Each number is 128 + 32 x the weight over its row's rms, rounded and kept within 0 to 255. Layers, rows and columns count from 0. The size above them is the row's rms in percent of the matrix's.

# layer 10 MLP down (transposed), 3840x640, rms 0.00783, rows 2173-2225, columns 256-319
size [101 106 111 101  94 102 104 100 102 100 100  94 105 103  90 100 104 103 100 108  98  97 104 108  97 102 105  99 100 103  92  98 107  97  97  97 107 101 104  94  95 106  93 100  99 101 100 102  98  95 110  98 106]
[[131 146 138 129 170  80 214 140  88 124 117  79  85  90 125 107  95 115 103 159 125  52 149 132  87 156 149 147 171 134 120 146 131 111 141 116 118 150 112 144 154 118 185  92 125 115 144 122 124 120 128 121 133 136 157 108 115  42 131 152 133 169 119 158]
 [137 150 133 147 201 153 118 104  77 150 103 142  94 130 127 101 143 160 130 139 107 113 142 143 192  72  97 227  91 104 127 149  78 172 126 123 174 144 139 151  88 120 142 136 126 167  89 106 117  97 169  83 106 139 177 134 137 142  71 165  98 121 118 152]
 [145 207 134 114 118 173 146 158 121 137 131  94 116 129 145 140 149 172 122  48 133 135 100 151 158 134 174 125 205 113 168  93  96 146 142 135 133 128  63 180 119 183 150 176 186 147 151 172 146 142 122  81 137 153 107 129  97  97  91 107 131 115 123 165]
 [144 113 204 167 140 112 179 140 158 132 188 166 123 163 208 179 100  79 107 139 158 114 106 155 121 132  41 148 102 160 156 127 104 148  99 175 148 175 145  69  90  47 118 111  88 154 141 161 113 154 155 134  91  95 115 144 159  63 160 122 175  81 123  99]
 [133 119 170 128 153 107 153 122 144 135 127 100 137  90  99 137 183 122 175  93 108 112 216 139  89 109 150 127  96 155 107 132 106 158 158 189  92 112 147 190  65 162 153 136  96 107  91 146 161 137  63 148 142  84 148 122 165 151 108 164 160 194 100 117]
 [109  79 123 125 113 160 133 152  90 163 219 124 139 164 185 148 156  95 160 135 120 105 149 116 161 132 155 110  61 146 148  98 132 138 120 169 120 140 145 158 168 167 165 166 123 144  90 184  63 162 110 117 105 172 132 117 170 130  92 142 180 221 103 114]
 [113 127 127 118 135 148 151 179 126 117  91 166 112 177  95 137 121  70  96 177  29 114 104 133 101 138 152 126 136 127 122  98 129 147  87 152 133 149 114  84 151 150 192 107 157 143  93  83  63 173 130 194 120 121 162 140 107  61 112 115 181 101 148 128]
 [159 144 135 133 121  57 113 114 131 101 134 111 102 123 121 107 188 102 101 126 103 116 129 145 137 138 123  99 140 141 109 149 126 144 206  71 144 111 151 137 172 152 163 138 107 123 127 147 160 132 140 140 111 133  73 134 131  98 127 164  83 131 125  89]
 [160  84 163  41 110 152 144 136 139 161 192 119 134 120 115 118 129  78 141 142 118 103 144 181 144  73  81 130  95 113  82 100 193 100  64 115 125 130 176  59 106 146 179 187  74  69 156 170 146 125 186 188 154  81 119 171  76 135 164  82 110  83 108 189]
 [164 142 114 110 159 108  96  97 131  97 126 156 118 109 118 168  86 145  89 132 171 107 133 115 102 135 115 119  90 131 207 145 116 119  78  94  84  50 130 168  91 176 109 176 125 142 141 124 138 153 141 128 114 130 191 118 135 130 112 112 153 111 198 118]
 [127 166 147 135 124 132 160 138 132 112 125 136 117 157 170 147 130 122 115 129  91  88  96 106  89 153 129  90 147 138 141 189 129 102 108 104 180 116 124 129 144 200 159 141  77 163 178  87 135 113 134  99 146 144 120 200  87 139 143 193 155 114 154 130]
 [174 105  95 131  35 101 153 112 115 128  73 134 107 140 171 115 151 112 119 131 143 103 125 120 120 132 132  77 153 150 165 143 171 119 108 138 165 146  89 152  92 174 119 155 118 109 132 111 132 145 128 138 113  50 194 159 112  53 130 122  94 129 114 148]
 [113  84  73  85 171 166 149 148  80 146 118 117  84 165  58 119 125 153 127 104 118  90  92  88  72 104  84 125 176 110 110 155  26 122 163 161 115 106  96 170 151 134 200 142 133 126 156  65 161 142  92 120 127  22 189 173 121 188 178 114 148 136  71 134]
 [ 59 143 116 160 117 124 116 132 107  93 174 105 144 162 174  98  89 146 149 134  54 140  62  86 125 145 130 102  74 174 172 174 137  90 115 118 136 132 100 206 121  97 109 174 136 138 156 170 122 183 138 140 147 107 146 127 138 136  84 132 159 134 169 114]
 [101 131 138 118  89  82 115  92 159 119 135 141 193  89 143 103 132 115 255 125  80 109  92  50 112 101  87 155 141 159 117 110 183 140  85 128 141 179 151  70 100 122 199  95  67 123 129 143  94  81 130 170 121  30  74  93  92  92 101 163 121 139 112 109]
 [ 82  69 101 162 133 112 132  67 133 117 149  74 125 182 126 153  58 153 138  91  98  90  75 148 154 182 193  74 116 118 144 169  54 165 116 138 140 147  85 118 157 136 169 170 147 143 174 127 155 157 128 169  66 147  69 127 133  74 104 161 165 112 137  88]
 [139  84 105  82 137  92  82  92 121 133 150 146 128  99 151 160 117  86 101 192 225  80 107  89 146 119 163 127 146 154 189 111 158 131 122 117 116 131 109 134 151  88 100 167 118  71 183 162 143 111 160 202 107 135 121 160 122 151  88 121  95 123 159 140]
 [114  75  74 111 164  70 136 117 102 151 142 149 128  94 156 160 115 106  72  87  98 143 155  94  56 155  55 162  65 155 117 125 116  97  98 160 129 146 116 142 119 107 156 119  89 157 134 177 112 166 135 119 132  44 185  96 152 188 123 134 146  71  97 130]
 [ 94  97 105 169 139  81 136 168  39 119 128 130  40 157 122 187 150 120 125 166  81 145 159 150 146 122 119 120 135 151 123 130 109  90  42 136 174 148 149 134 136 126  96 108  74  87 151 113 132 145  66 133 130 137 138 155 123 109 147  85 141 179 107 168]
 [153  96  72 152 166  92 133 100 183 154 130 181  90 178 188  79  87  59 164 105 123 138 183  78 133 151 157 163  98  34  70 156  95 145 144 118 150 169 104 119  78 106  91  58 128 122 127 108  59 138  93 206 111 117 155 109  75  98 112 148 130  95 154 123]
 [155 109 125 140 120  68  92 141 175 137  89 122 166 174  96 135  97 121 155  92 169 110 159 114 121 153 159  69 126 128 136 142 148 125 123 114  94  41 158 123 156 131 142 190  99  82 120  86 125 128 171 144 121  98 104 114 130 112 182 147 196 128 124  80]
 [136 165 154  71 147 130 134 134 130 191 141 156  98 145 143 133 191 108 186  90 104  82  87 142 154 121  99 153 173  53  89  96 149 154 132 131 155 154 145 122 132 137 204 125 114 179  82  94 125  99 131 140 154 150  53 132 136 127 128 131 181 184 144 136]
 [ 95  99 149 115 169 132 115 126 172  88 152 160  88  38  60  85 166 127  71 142 169 126 118 109 143  84 157 177 123 158 133  94 130 141 164 164  73  99 191 187 114  84 160 125  76 140 112 150 163 162 167 149 107  90 140 165 160 118 102 160  98 159  76 156]
 [142 134 130 137  99  96 156 150 147 141 125  94  97 128 135  93 166  94  93 155  63 134 163  81 114  52 195  99 102 162 143 139 128 111 129 128 136 136 153 152  78 125  63 121 103 152 146 157 115 153  83  82 110 179  99 197 158  54 175 127 178 151  91 106]
 [150 155 106 144 121 102 127 116 104 142 141 134 183 101 160 111 118  89  87  91  76 130 118 121 125 177  69 104 120 106 191 132 131  99 146 137 188 117 112 101  98  93 119  86  96  95 120 135 159 141 167 141 124 138 174 135 148 159  80 108 122  71 105  99]
 [106  91 128 135 125 148 107 116 131 135 141  80  66 148 166 206 185  96 155 119 139  75 115 134 111 102 187 126 109  56 154 122 172 146 117  99 187 129 125 101 166 141 138  95  85  61 121 158 165  83  89 115  98 141 140 134 125 179 199  67 212 117 116 155]
 [160 133 120 123 141 114 184  78 161 108  99 125  93 154 133 135 137 160 125 122 134 170  82 106 138 157  70 136 164 125 105 103 109  90  85  97 100 150 103 131 127  98 125  75  94 170 138 123 167  92 147  85  70  73  89 145 170 133 131 148 118 121 199 133]
 [118 130 135 119  92 105 148 125 138 142 158 104 173 105 122 144 103 141 128 162 127 153 148 147 139 123 165 140 123 121 141 101 132  79  98 171 134 142  90 127 102  98 109 140 106 122 138 144 167  65 123 109 153 125 124 167 108 145 135 153  91 167 193  81]
 [100 145 176 143 103 127 156  76  91 162 125 130 195 128 162  77 124  92  89 138 175 171 106 145 163 101 140 146  75 150 112  93 213  80  82 108 150 135 160 110 106 130 135  87 123  92 139 129 125 113 182 105  92 157  98 154 196  82 141 116 174 146 118 160]
 [146 159 176 148 168  98 113 103 121 110 154 113 144 127 169 169 123  71 127  88 147 118 138 160 123 157 140 127 169  81 148 115 152  85  96 119 158  88 149 135 113 155  75 162 147 127 169 123 100 227 153  76 112 151  90  91 132 110 104 106  78 113 140 184]
 [ 72 114 166 164 104 136 141 200  98 179  84  99  90 100 122 146 217  88 147 194 144 114  99 154 140 126 138 114 126 166  80 126  86 182 147 134 174 118 165  88  78 152 115  97 113  87  68 122 100 127 111 106  98  97 109  90  74 118 147 198 163 118 155 145]
 [171 129 134 126 123 121  90 100  97 172 129  96 168 105 137 166  72  51 130 111  87 136 173  90  89 128  84 130 131 128 173 137 170 188 104  98 137 121 104 118 126 162 163 101 198  60 131 116  83 123 165 187 148 196 146 125  42 118  83  73 110  76 167 175]
 [141 180 153 169  83 121 123 166 139 126  37  95 164 119 192 111 180 190  89 199 164 164 145 141 132 100 111 133 140 143 146 115 215 113 133 108 102  90 108 103 152 147 138 134  76 143 100 144 129 127 149 149 120 148  56 175 136 139 170 160 102 135 112  82]
 [123 109  77 146 135 168 105  93 131 111 154 166 181 181 115 158 225 134 132 114 111 173 142 173 164  79  93 188 140 145  72 146 208 105 142 129 142 135 200  74 128 156 141 159 112 122 158  86 103 149 139 137  89 105  85 152 102  94 113 156 124 178 148 162]
 [104  95 154 133 129 128 151 218 157  86 178 165 190 143 191 153 154 162 172 107 121 124 114 165 176 104 116  85  99 126 131 116 144 129 141 128 109 115 141  98  92 144 120 100 150 173 148 180  84 144 104 130 113 122  89 155  63 141 178 174 129 167  61 129]
 [109 112 123 131 119 121 158 152 120 129  86 117 153 124 156  85 129 111 119 152  67  98  88 109 121 113  75 127 165 157 136 121 116 127  81  88 126 157  45 178 179 130 129  75  76 144 136  96 166 125  82 149 103  54 119 192 166 116  97 126  66 172 100 137]
 [123 132 155  96  68 158 149  65 112 202 121 132 126 104 114 142 145 156 141  83 107 130 132 169 132 141 120 147 127 152 149 116 145 162 143 115 151  75 211 169 141 167  95 125 103 114 144  84 128 121 171 138 147 160 124  69 123 152  77 119  93  85 120 144]
 [176 142 142 124 101 148  98 119 130  94 108  53 114 135  97 121 167  95  96 142 108  94  85 118 117 128 136 180 153 163 132 132 107 226 115 105 103 202 116 115 130 146  80 133 129  89 152 128 186 140 112 155  83 154 161 110 150  70 125 139 104 127 110  81]
 [177 139 123  68 199 111 169 122 122 102 161 127 200 157 184 135 181 182 127 189 201  99 212  61 174 100 143 168 156  97 184 151 108 148 112 113  90  67  50 180 147 148 134 144 211 119 174 218 141 135 157 117  94 198 135 157 126 120 119  77 141 131 105 138]
 [115  87 141 114 104 156 133 105  75 134 114 164 127 137 138 146 117 113 156 118 165 105 130 182 167 189  97  90 149 119 101 106 120 122  79 139 157 114 145 167 161 119 115  66 144 140 126 128 108 124 163 178 173  85 125 114 119 178 184 123 165  87 135 165]
 [135 131 110 113 126 127 161 135 132 122 133 169 134 109 109 127 121  69 129 100 105 121 165  88 121 181 150  96  99 210 114 128 124  77  31 114 129  88 180 112 176 113  83 139 124 129 122  98 102 172 150  45 177 113 132 154  79 157 125 143 126 161 149 125]
 [128  80 128 143  98 139 179  76 110 157 130 144 150 138  82  95 118 124 112 115 128 102 122 162 166 101 162 130  76 122  86 105 156  82 167 176  93 125  79 119 122 123 177 157 125 159 151 151 173 125 145  71 140 145 162 212 153 186 138 169  83 167 167  94]
 [109 175 185 195 113 153  63 138 110  78  97 152 124 159 162 175  87 115 163 136 149  92 175 164 119 131 154 120 131 149 145 129 116 152  93 104 169 157  78  93 156 134 137  66  78 110 122  75 145 137 135  74 164 119  82 166 128 103 176 111 115 171  78  85]
 [ 65 155 197 167 155 164 143 132 130 100 137 153  94 132 128 116  96 124 116 133  98  74 117  55 109 179 137 159 137 127 158  63 134 164 139 156 141 111 134 113 192 106 104 104 134 134  81 120 133 116  99 129 112  90  91 146 115 143 140 177 115  91 182 114]
 [134 141 155 117 170 156 199 106 103 111 117 148  71 157 152 121 178 167 173 107 128  92 149  81 115 116 147 133  93 108 156 134  94 155 117 141 162 149  53 172 116 218 181 135 179 157 136 110 110 191 102 135  87  84 147 116  72 112 107  93 115 161 201 142]
 [153 172 126 110 106 162 148 123  89 131 138 134 101 134  97 102 123 137  67 120  92 145  87  82 122 171 115 137 132 130 156 152 138 148 105 130 110 106 113 116  91 169 142 127 122 134  95  98 118 124  90 159 195 135 101 110  64 119  97 112 103  88 126 175]
 [145 180 199 188 138 138  54 147 111 135  98 119 143 111 130 132 126 146 168  71 106 186 139 121  94 117 130 119 106 118 121 124 130 115 136 168 100 138 106 132  92 110 156  75 151 185 167 135  93 161 138  83  88  61 108  63 134 132 128  73  48 107 114 137]
 [159 126 174  41 192 139 116 145 121 120  71 109 158  98 164  95  99 163 110 146 113 133 207 154 154 153 143 198 135 134 145 119  97 144 108 136 106  91 113 113 172 129  99 117 109  45 124 180 109  80 141 126 113 195 104 113 158  92 135 160 215 170 143 138]
 [113 148 124 126 172 147 114 129  75 176  71 185 147 148 121 131 164 112 157 132 176 192  67 182 148 129 193 145 185 142 115 145 137 115 130 127 122  85 133 151 164 148 143 102  55 132 167  96 116 120 133  90 103 167 126 140 147 180  81 153 138 140 183 130]
 [ 86 118 133 128 134  60 104 135  68  48 156 121 126 162  88 155  49  85 164 140 143 116 130 154 130 141 157 117 153 198 158 107  86 102 158 119 170 101 108 101 120 160 127 147 113 147 122 101 158 114 119 116 140 114 146  78 201  92 143 106 202 136 175  88]
 [179 102 134 145 162 140  93 100  84 173 186  91 155 156 131 132 148  93 116 111 114 106 147 108 103  69  94 155  99 151 114 142 119 130 143 135 168 132  78 216 107 168 148 123 115 161 101 138 166 128 157 133 118 106 103  95 192 154 156  83  94  95  95 127]
 [132  93 110  75 166 104 169  90 163 104 156 134  73 141 133  94 129 127  83 106 124 135 110  86 120  94 145 132  64 128  76  99 109 101 106 126 171  82 148 149 111 122 181 134 151 116 125 131  97 119 123 122 150 103 157 148 116  99 110 108 140 103 140  88]
 [146 154 184 109  85 151  89 138 117 113 106 211 143 129 137  69 161 122 150 105 170  97  91 123 106 134 101 119 134  93 126 151 128  85 140 130 154 160 118 128 183  93 154 135  94 145 171 102 183 112 173 172  60 102 135 104 101 161  73 134 140 143 110 113]]
# layer 10 MLP up, 3840x640, rms 0.0158, rows 2174-2225, columns 256-319
size [102  98 104 101 105  98 106 100  99  99  97  98 112  89  95 103 102  96  99 103 101 111  94 101 111 108 102 103 108 102 102 107  98 100 100 110 100 112  85  93 103  92 100  98  99 101  94  90  85 101  99 105]
[[ 96 177 136 115 172 103 132 103 138 130 128 141 134 164 164 164 191 102  91 106 172 109 137 116  84 131  81 101 167  76  95 169 131  74 153  85 106 156  85 167  93 118  75  85 112  62 189 116 102 124 137 133 152  95  82 122 107 158 135 110 169  61 114 170]
 [173 105 126 159 158  88 117 163  94 193 141  93 137 134 114 100 121 133 138  80 132  80 126 191 123 161  74 151 160  96  98 171 197 199 126 122  67 137  92 196 119  89  84 118 102 153 137 165 155  93 176  84 138 112 144 132 132 179 115 138 180 130  96 140]
 [ 96 159  79  96  87 151 118  93 168 121 106 108 122 122 138 110 127 120 140  54  64 133 143 165  77 144  96  76 158 224  98 125 145 105 162  80 101 104 166  91 146  65 116 112 138 104 167  96 183 118 132 107 118 151 173  97 101 148 105 168 164 166 150 109]
 [ 89 139  96 160 144 109 103 119 101 161 105 103  95 161 110 128  82 111 135 204  82 157 135  89 182 132  55 112 129 101 145 138 128 166  68 142 203  89 147 118 105 132  81 138 171 118 175  98 158  89 152 129  67 159 108  99 150 158 148 119 175  48  95 133]
 [175  87 114 181 119 143 116 138 118 102 172 161 173 165 127 159  97 124 114 107  77  78 177 176 104 112  91 103  87 118 104 136 123 128 162 118 124 108 119 168 109  22 156 137 124 153 163 106  73 161 171  78 140 158 108 105 143 120 161  35 100 132 116  58]
 [108  93 135 128 162 155 104  99 124 155  77 119  86 104  88 169 178 166 133 130 139 110  61 125 107 109 100 116 151  82 118 172 103  97 176  96 133 155 152 103 102  97 101 155 168 141 162  88  68 131 136 162  93 128 178 135 144 103 149 187 149 138  97 141]
 [171 129  99 154 153 164 148 141 133 147 170 141 105 114  83 100 134 125 203 129 149  89  78 164  71 136 111 153 153 184 139 139 135 122 153  81 129 153 104 141 194 180 115 154 120 114  88 108 102 108 116 151 103  63 118 119  79 122  71 117 139  78 116 153]
 [175 158 132 155  82 103  91 171 101 121 107 105 149 136 125 131 153  86  74 124  93 117 177 140 146 182  80 140 116  94 152 157 130 118 102 142 155 159 108 107 121 126 138 162 155 180  82 155 124 146 124 122  76 128 151 103 160 168 102 111 137 132 140 106]
 [134 179 189 132 131  54  77 111 129 103  99 150  89 112 119 151 146 130 108 144 174 213 153 109 170 144 111 148 155 101 154 133 155 138 109 155 164 106 135 178 119  53 165 108 126 106 161 120 109 194 178 136 165 107 108 143 196 168 161  51 162 124 145 156]
 [136 103 169 184 118 177 114 119  85  86 102 119 164 145 107 156 142 166 133 144 165 136 170  80  61 106 199 163 150  89  75 135 126 160 123 185  71  96 169 130 129  82  88 140 140 135 166 119 102  66 101 129 189 105  66 100 161 102 102 104 177 138 128  97]
 [155 130 118 115  85 136 123 184 157 120 147 101 119  99 131  72 201  74 137 111 132 114 122 151 181 147 175 145 172 137 100 118 120 139 131  53 104 161 102 158 163  59 114 151 142 157 120 133 103 146 150 152 152 181  75  87 153 129 116 170 144 155 124 127]
 [140 153 144 121 197  76 102 125 153  99  20 171 147  86 102 125 127 119 100 128  73 127  91 131 124 121 105 141 142 101 154 189  57 137 101 101 102 127 153 115 126  83 182 150 102 182 112 117  93  40 124 120 117 129 137 100 129 127 116 135 176  38 173 110]
 [160 188  99 108 159 110 137  52 102 170 150  98 139 158 194  96 107 107 102 130  99 146 104 178 165 143 105 102 104 148 120 126  65 108  79 116  77  71 151  85 181 152  33 129 100 123 106  92 139 105 122 140 120 117 106  47 168 135 222  98 187 118  83 100]
 [171 133 103  72 122  88 147 110 147 115 168 124 145  84 167  60 131  84 139 111 159 105 136 149  87 100 125 150 126  88 125 138 139 115 153 173 178 160 111  64  96  93  82 161 166  96  73 127 122 146 182 132 147 162 130 143 163 138 128 175 100 135 120 113]
 [ 71 160  89 107 138 173  99 189  72 111 112  82 100  83 113  99 130 122 105 132 160 155 136  73  72 140 152 107 125 130  82 119 142  51 129 133 145 170  71  77  57 139 105 124 140 177 196 142 130 131 100 134 130 108 194 167 193 168 140 149 134 107  91 137]
 [144 136 142 196 159 164 168 102 109 128 101  83 146 125  94  89  92 103 161 147 140 118 181 103 116 137  80 126  89 157  86 136 179  86 104 110 119  85 179  83 119 178 136 172 107 189 113 175 140 152 157 130  91 184 113  90 116 113 124  99 136 123 158 176]
 [ 54 104 173  87 119 172 142 147 147 102 162 159 167 123 148 153 129 144 154 145  97 126 120 118 126 139 154  53 157  77 103 127 197 114 184 155 171 171 146  89 113 113 144 108 152 164 107 118 118  90 125 112 125 115  72 194 164 141 136  91 120 104 105 115]
 [158 126 143 108 132 101 144 105 194 102 101  79 101  78 150 142 130 150 155  97  98 151 137 126 139 109 147 144 115 120 120  98 116  95 169 153  75 134 133 142 116 136 182  66 133 133 132  85 119  92 157  97 140 163  87 122 128 175 173 127 133 113 131 127]
 [114 129 100 174 152 111 142 200 117 113  97 106 148  83 129 152 139 110 160  62 117  92 140 116 146 124 164 141 124 116 127  92 152 110  69 123 136 157  93 131 144 156 155 138 139 121 140 138 175 122 150 164 175 127 153 108 117  93 101  92  97 127 127 162]
 [114 133 104 114 143 123 118 110 157 206 167 131 122 130 114  95 122 107 117 132  98 147 134  74  83 104  58 112 131 150 141 152 116 115 128 176 122 143 105 147 116  90 143 107 143 174 154 176 156 150 135 142 168 116 121 146 156 194 125 204 112 108 101  98]
 [155 105  94  86  74 165 173 125 114 134 136  76  88  95  89 147 140 139 141 131 111 116  94 196 125 143  96 143 155 110 126 163 150 123 119 185 125 131 186  78  71  98 115 100 133 156 120 143 129  99  69 175 141 126 137 144 133 102 149 103 122  83  86 138]
 [130 130 104 169 102 142 116 126  96 159  96  87 103  86 157 104 157  93 181  61 158  90 115 147 123 141 135  52 157  50 118 150 102 114  97  95 117 135  91 128 140  88 157 193 184 129 108  31 183  74 120 153 118 124 176 129 191 162 152 124 117 109 158 126]
 [168  99 107  98 130 114  82 107  43  90 146 162 116 157 230 176 117 102 172   9 111  95  96 160 173 143 114 214 192 137 146  97 206 151 160 127  91 139 126 145 131  98 163 125  80 158 191 105 155 153 115 148 106 111 151 120 134 111 139 111  96 105 111 173]
 [112 131 118  94 108  79 104 131  76 127 149 135 121 198  91 121 109  85 122 115 106 124 115 158 189 126 145 143 115 135 139 156 134 131  96 105 138 100 104  70  89 117 135 136 149 157 143  98 157 120 137 134  50 142  91  99 155 162 209  57 146 162 173 125]
 [131 139 102 149 108 125  98 152 161 187 191 126 131 208 150  82 124 139 195 106 190 143 127 128 167 163 143 182 108  59 107  83  96 138 117 145 123 171 121 119 135 167 171 127 144 159  74 159 118 156 125 115  98  92  89 134 126  78 162 100 168 115 131 151]
 [122 130 126 110 183 164 151 139 136 107 133 118  70 118  95 111 142 161 166 151 105  73 128  78 127  37  93  87 158 111 179 125 149 144 156 116 138 130  97 189  78  89  84 117 122 117 112 146  35 144  80 170 185 139  81 120 131 143 124  60 143  90 114 122]
 [123  93 123  91 146  96 137 138 100 101 134 133 170 105 184  78 178 176 164 115 147 141 105  91 129 124 180 147 109 144 104 122 133 185 165 142 110 163 131 132 143 115 105 160 185 103 161 138 123  84 127 167 148 108  90 151 127 112 123 182 115 118 130 154]
 [ 48 193 144 142  66 136 137 103 139 138  85 153 198 113  79 168  98 131 173 140 113 116 115 149 176 130 152 167 155 128 114 129  95 119 104 136 143  88 129 108  86 113 165 159 112 143 118 116 119 125 167 161 135 164 109 159  74 101 115 165 124 152 158 117]
 [187  87  74 155 136 140  69 115 117 159 223 100 134 126 125 132 112 171  71  98 101 128 157 119 145 123 105 133 149  65 163 116 116 145  90 117 100 174 156 204 129  75 130 172 111 162 115 102 108 128 104 114 194 162 133  60 175 125 198 130 130 103 115 179]
 [174 159  83  91  33 108 183  69  97 122 126 133 139 152  89 167 134  88 136 179 122 154 156 113 101 152  99 137 128 111 103 165 119 173 116 150 117 127 168  71 162 111 129  85 112 118 103 130 143 145 147 128 122 123 138 167 163  96  80 130 150 157 165 118]
 [131  62 104 140  97 104 128 118 153 177 122 130 183 139 154  81 135 126 101 130 116 117 160 143 129  99 160 136 131 149 131 131  99 162 156 157  93 161 105 144 166 194 128 159 118 131 142 127 109 126 116 141 101 171  58 121 156 120 152  85 148 138  82 139]
 [185 119 133 124  53 110 174 126 175 128 144 143 135 151 129 139 132 128 137 150 115 134 148 216 185 145 109 147 125 130 101 125 105 156 131 116 169 160 159  92 125 131 145 138 152  86 110 158 179 102 142 110 113  98 115 134 142 107 153 111 138 105 117  81]
 [116  93 162 135  91 129  69 141 124 112  91 116 142 101 107 102 128 142 119 181 123 133 146 124 136 158  73 126 121  81 164 141 151 127 102 105 109 152 125 135 106 134 138 167 182 126 118 141 184  75 128 112 100 129  84 175 120  84 124 154 122 110 130 123]
 [143 111 130 144 145 164 115 129 108 143 120 135 146 105 122 124 167 117 180 130 129  71  68 183 155  97 113 130 123  80  95  87 165 111 130 195 180 145 136 139 127 149 131 148 120 165 117  81 167 152 128 117 122  98 209 140 135  91 171 128 140 122 112  93]
 [127 136 117 125 130 142  70 174 131 143 134 128  42 152 135 106  73 109 160 168 102 100  86  75 146 101 140 198  94 115  78 141 146  88  70 160 140 128 198 117 147 135 136 107 101 179 108 135 112 138 136 120 140 101  71 130 139  95 160 140  68 115 108 143]
 [ 41 122 111 145 164 133 176 123 148  72 126 206 187 104 100  86 105 146 136 174 129 132 126 131 141 143 112 131 127 142 141 153 121  72 151 126 151 185  94 145 133 127 127 178 129 111 123  98  76 141  94 126 168 157  75  70 159 127 111 136 141 141  90 107]
 [115  96  79 152 123 107 136 173  49 157 160 115 106 176 113 179 111 142 124  91 122 108 122 155 131 119 117  81 139 158 154 171  80 223 163  91 143 127 109 148 136 103 166  96 154 139 144 176 132 100 119 174 127 116 145 118 112 125 136 143 183 158  89  97]
 [170 164 173 107 165 162 111  75 105 195 106 145 154 132 116 151 148  97 179 114  61 198 142 182 156 164 109 115 151  88 109 130 149 108 171 132 132 171 120 108 145 175 105 136 182 110 150 145 105 168 162 102  97 135 133 159 147 157 101 136  52 142 164 137]
 [181 134 163  85 181 184 118 106 118 125 150 123  84 125  78 171 141 179 139 137 100 154  87 148 118 111 143 128 100  89 124 138 132 177 109  87 115 121 148 192 134 144 106 137 131 144 162  74 189 117  82 117  80 129  54 150 108 105 133  67 192 192 123  78]
 [ 78 117 123  71 178 150 107 142 111 105 124 122 125 129 154 175 112  90 138  91  80 112 115 116 143 128  72  98 158 109  95 111 166  90 103 145  93 132 154 120 102  85 132  87 138 126  72 113 174 162  74 186  86  99 146 135 148 154  94 204 164 103 149  24]
 [126 112 154 130 127 153 218 122  93 108 102 136 167 137 164  72 119 122 124 130 198 125  86 128 112 114  84 153 102  45 161 123 185 151  73  92 132  92 156 148 115 121 110 110 124 146 171 182  75 145 177 155 192  99 123 217 124 147 126 133  98 148 112 140]
 [139  65 140 134  98 148 180 198 139 162 143 122  84  99 161  73  91 178 156 108 125 103  95 101 135 161 128 199 102  97 114 127 103 128 128 168  70 152 134 145 127 115 180 133 106 108 115 121 125 117 108 148 114 111 127 115 116 162 125 123  60 117 168 143]
 [ 81  85 149 124 178  58 107 157  90 187 152 178 104 163  93 172 158 126 134  99 142  94 131 175  89 125 138 167 125 136 134 126  97 113 100 180 151 109 102 111 210 116  94  85 102 120 137 192 108 109 122 152 165 144  77 118 140 115 155 153 163 112  84 163]
 [153 142 157  62 138 124 120 119 154 126 104 220  92 117 201 152 152 114 104 160 164 179 102 122 179 113 144 160  91 153  95 132 108  82 139  66 179 141 128 107 133 169 149 128 108 103 180 148 120  93  83  84 183 132 142 150 156 164 141 223 165 100  94 145]
 [102 115 116 145 126 120 145 142 164 102 102  61 129 104  98 161 149 111 124 156 123 170 130 121 124 136 154  81 141 102  92 167 173 126 129 109 101 128 128 132 125  98 177 125 151  81 169 116 131 207 129  88 183 127 111  81 161  96 112  63 113 193  94 120]
 [182 142 148 141 154 201 109 118  89 134 105 109 104 186 116 179  53 190  76 149 141 164 119 148  99 110 124 134 140 137  89 149 110 138  70  78 102 136 114 112 145 168 133 144 131 174 137 155 160 190 124  55  94 116  90 103  71 125 142 102 135  93 143 134]
 [158  93  95 158 104  97 148 174 161 124  93 183 145 171 119  96 127 150 187 133 144 168 151 159 145  73  69 140 107 109 108 117 111 107 150 156 159 122 118 104 112 112 122 100 106 167 113 101  72  82 132 123 140 111 143 140 165  97 170 149  96  88 121  95]
 [110  81 137 133 124  57 124  88 110 158 136 115  88 103 151 130  84 140 164 126 171 158 172 105 157 123 118  82 121 110  90 166 153 105 113 105 104 116 106 101 154 150 121 166 140  61 179 166 147 217 118 137  88 168 118 143  89 164 108 169  67 153  93 135]
 [149 129 155 137 127 155 168 115 156 133 133 102 132 156 147 199 137  80 102 177 155 114 115 143 131  97 123  70 101 137 113 203 174 168 154 112  85 178  86 123 102 106 157 144  75 147 190 201  68 102 102 149  89  75 131 118  92 136  97  99 145  90 136  83]
 [120  93 113  92  81 157 151 103 156 168 111 145  81 125 205  93 115 127 107  89 134 142 149 167 114 141  91 181 149 117 154  59  85 110 122 164  60 151 113 149 228 165 121 141 123 136 152 122 131 169  90  88 157 135 127  87 112 139 156  66 116  73 213 109]
 [142 137 166 147 179 107 174 127 109 128  97 112  99 164 172 101 101 105 134 142 120 116  92 112 161 110  48 159 129 104 181 126 167 101 120  90 176  92 126 104 164  61 142 141 140 161 172 145 178 121 122 133 156 146 135 122 130 155 124 101  69  93 164 147]
 [136 112  81 144 152 164 142 126  96 118  90 125 152 178  97  88 136  86 144 134  81  57 176 129 131 127 145 159 129  84 113 132 150 120  75 128  96 138 145  65 143 102 101  90 133 155 153 108 148 134 131  57 132 116 115 119 175 125 136 129 171 101 142  86]]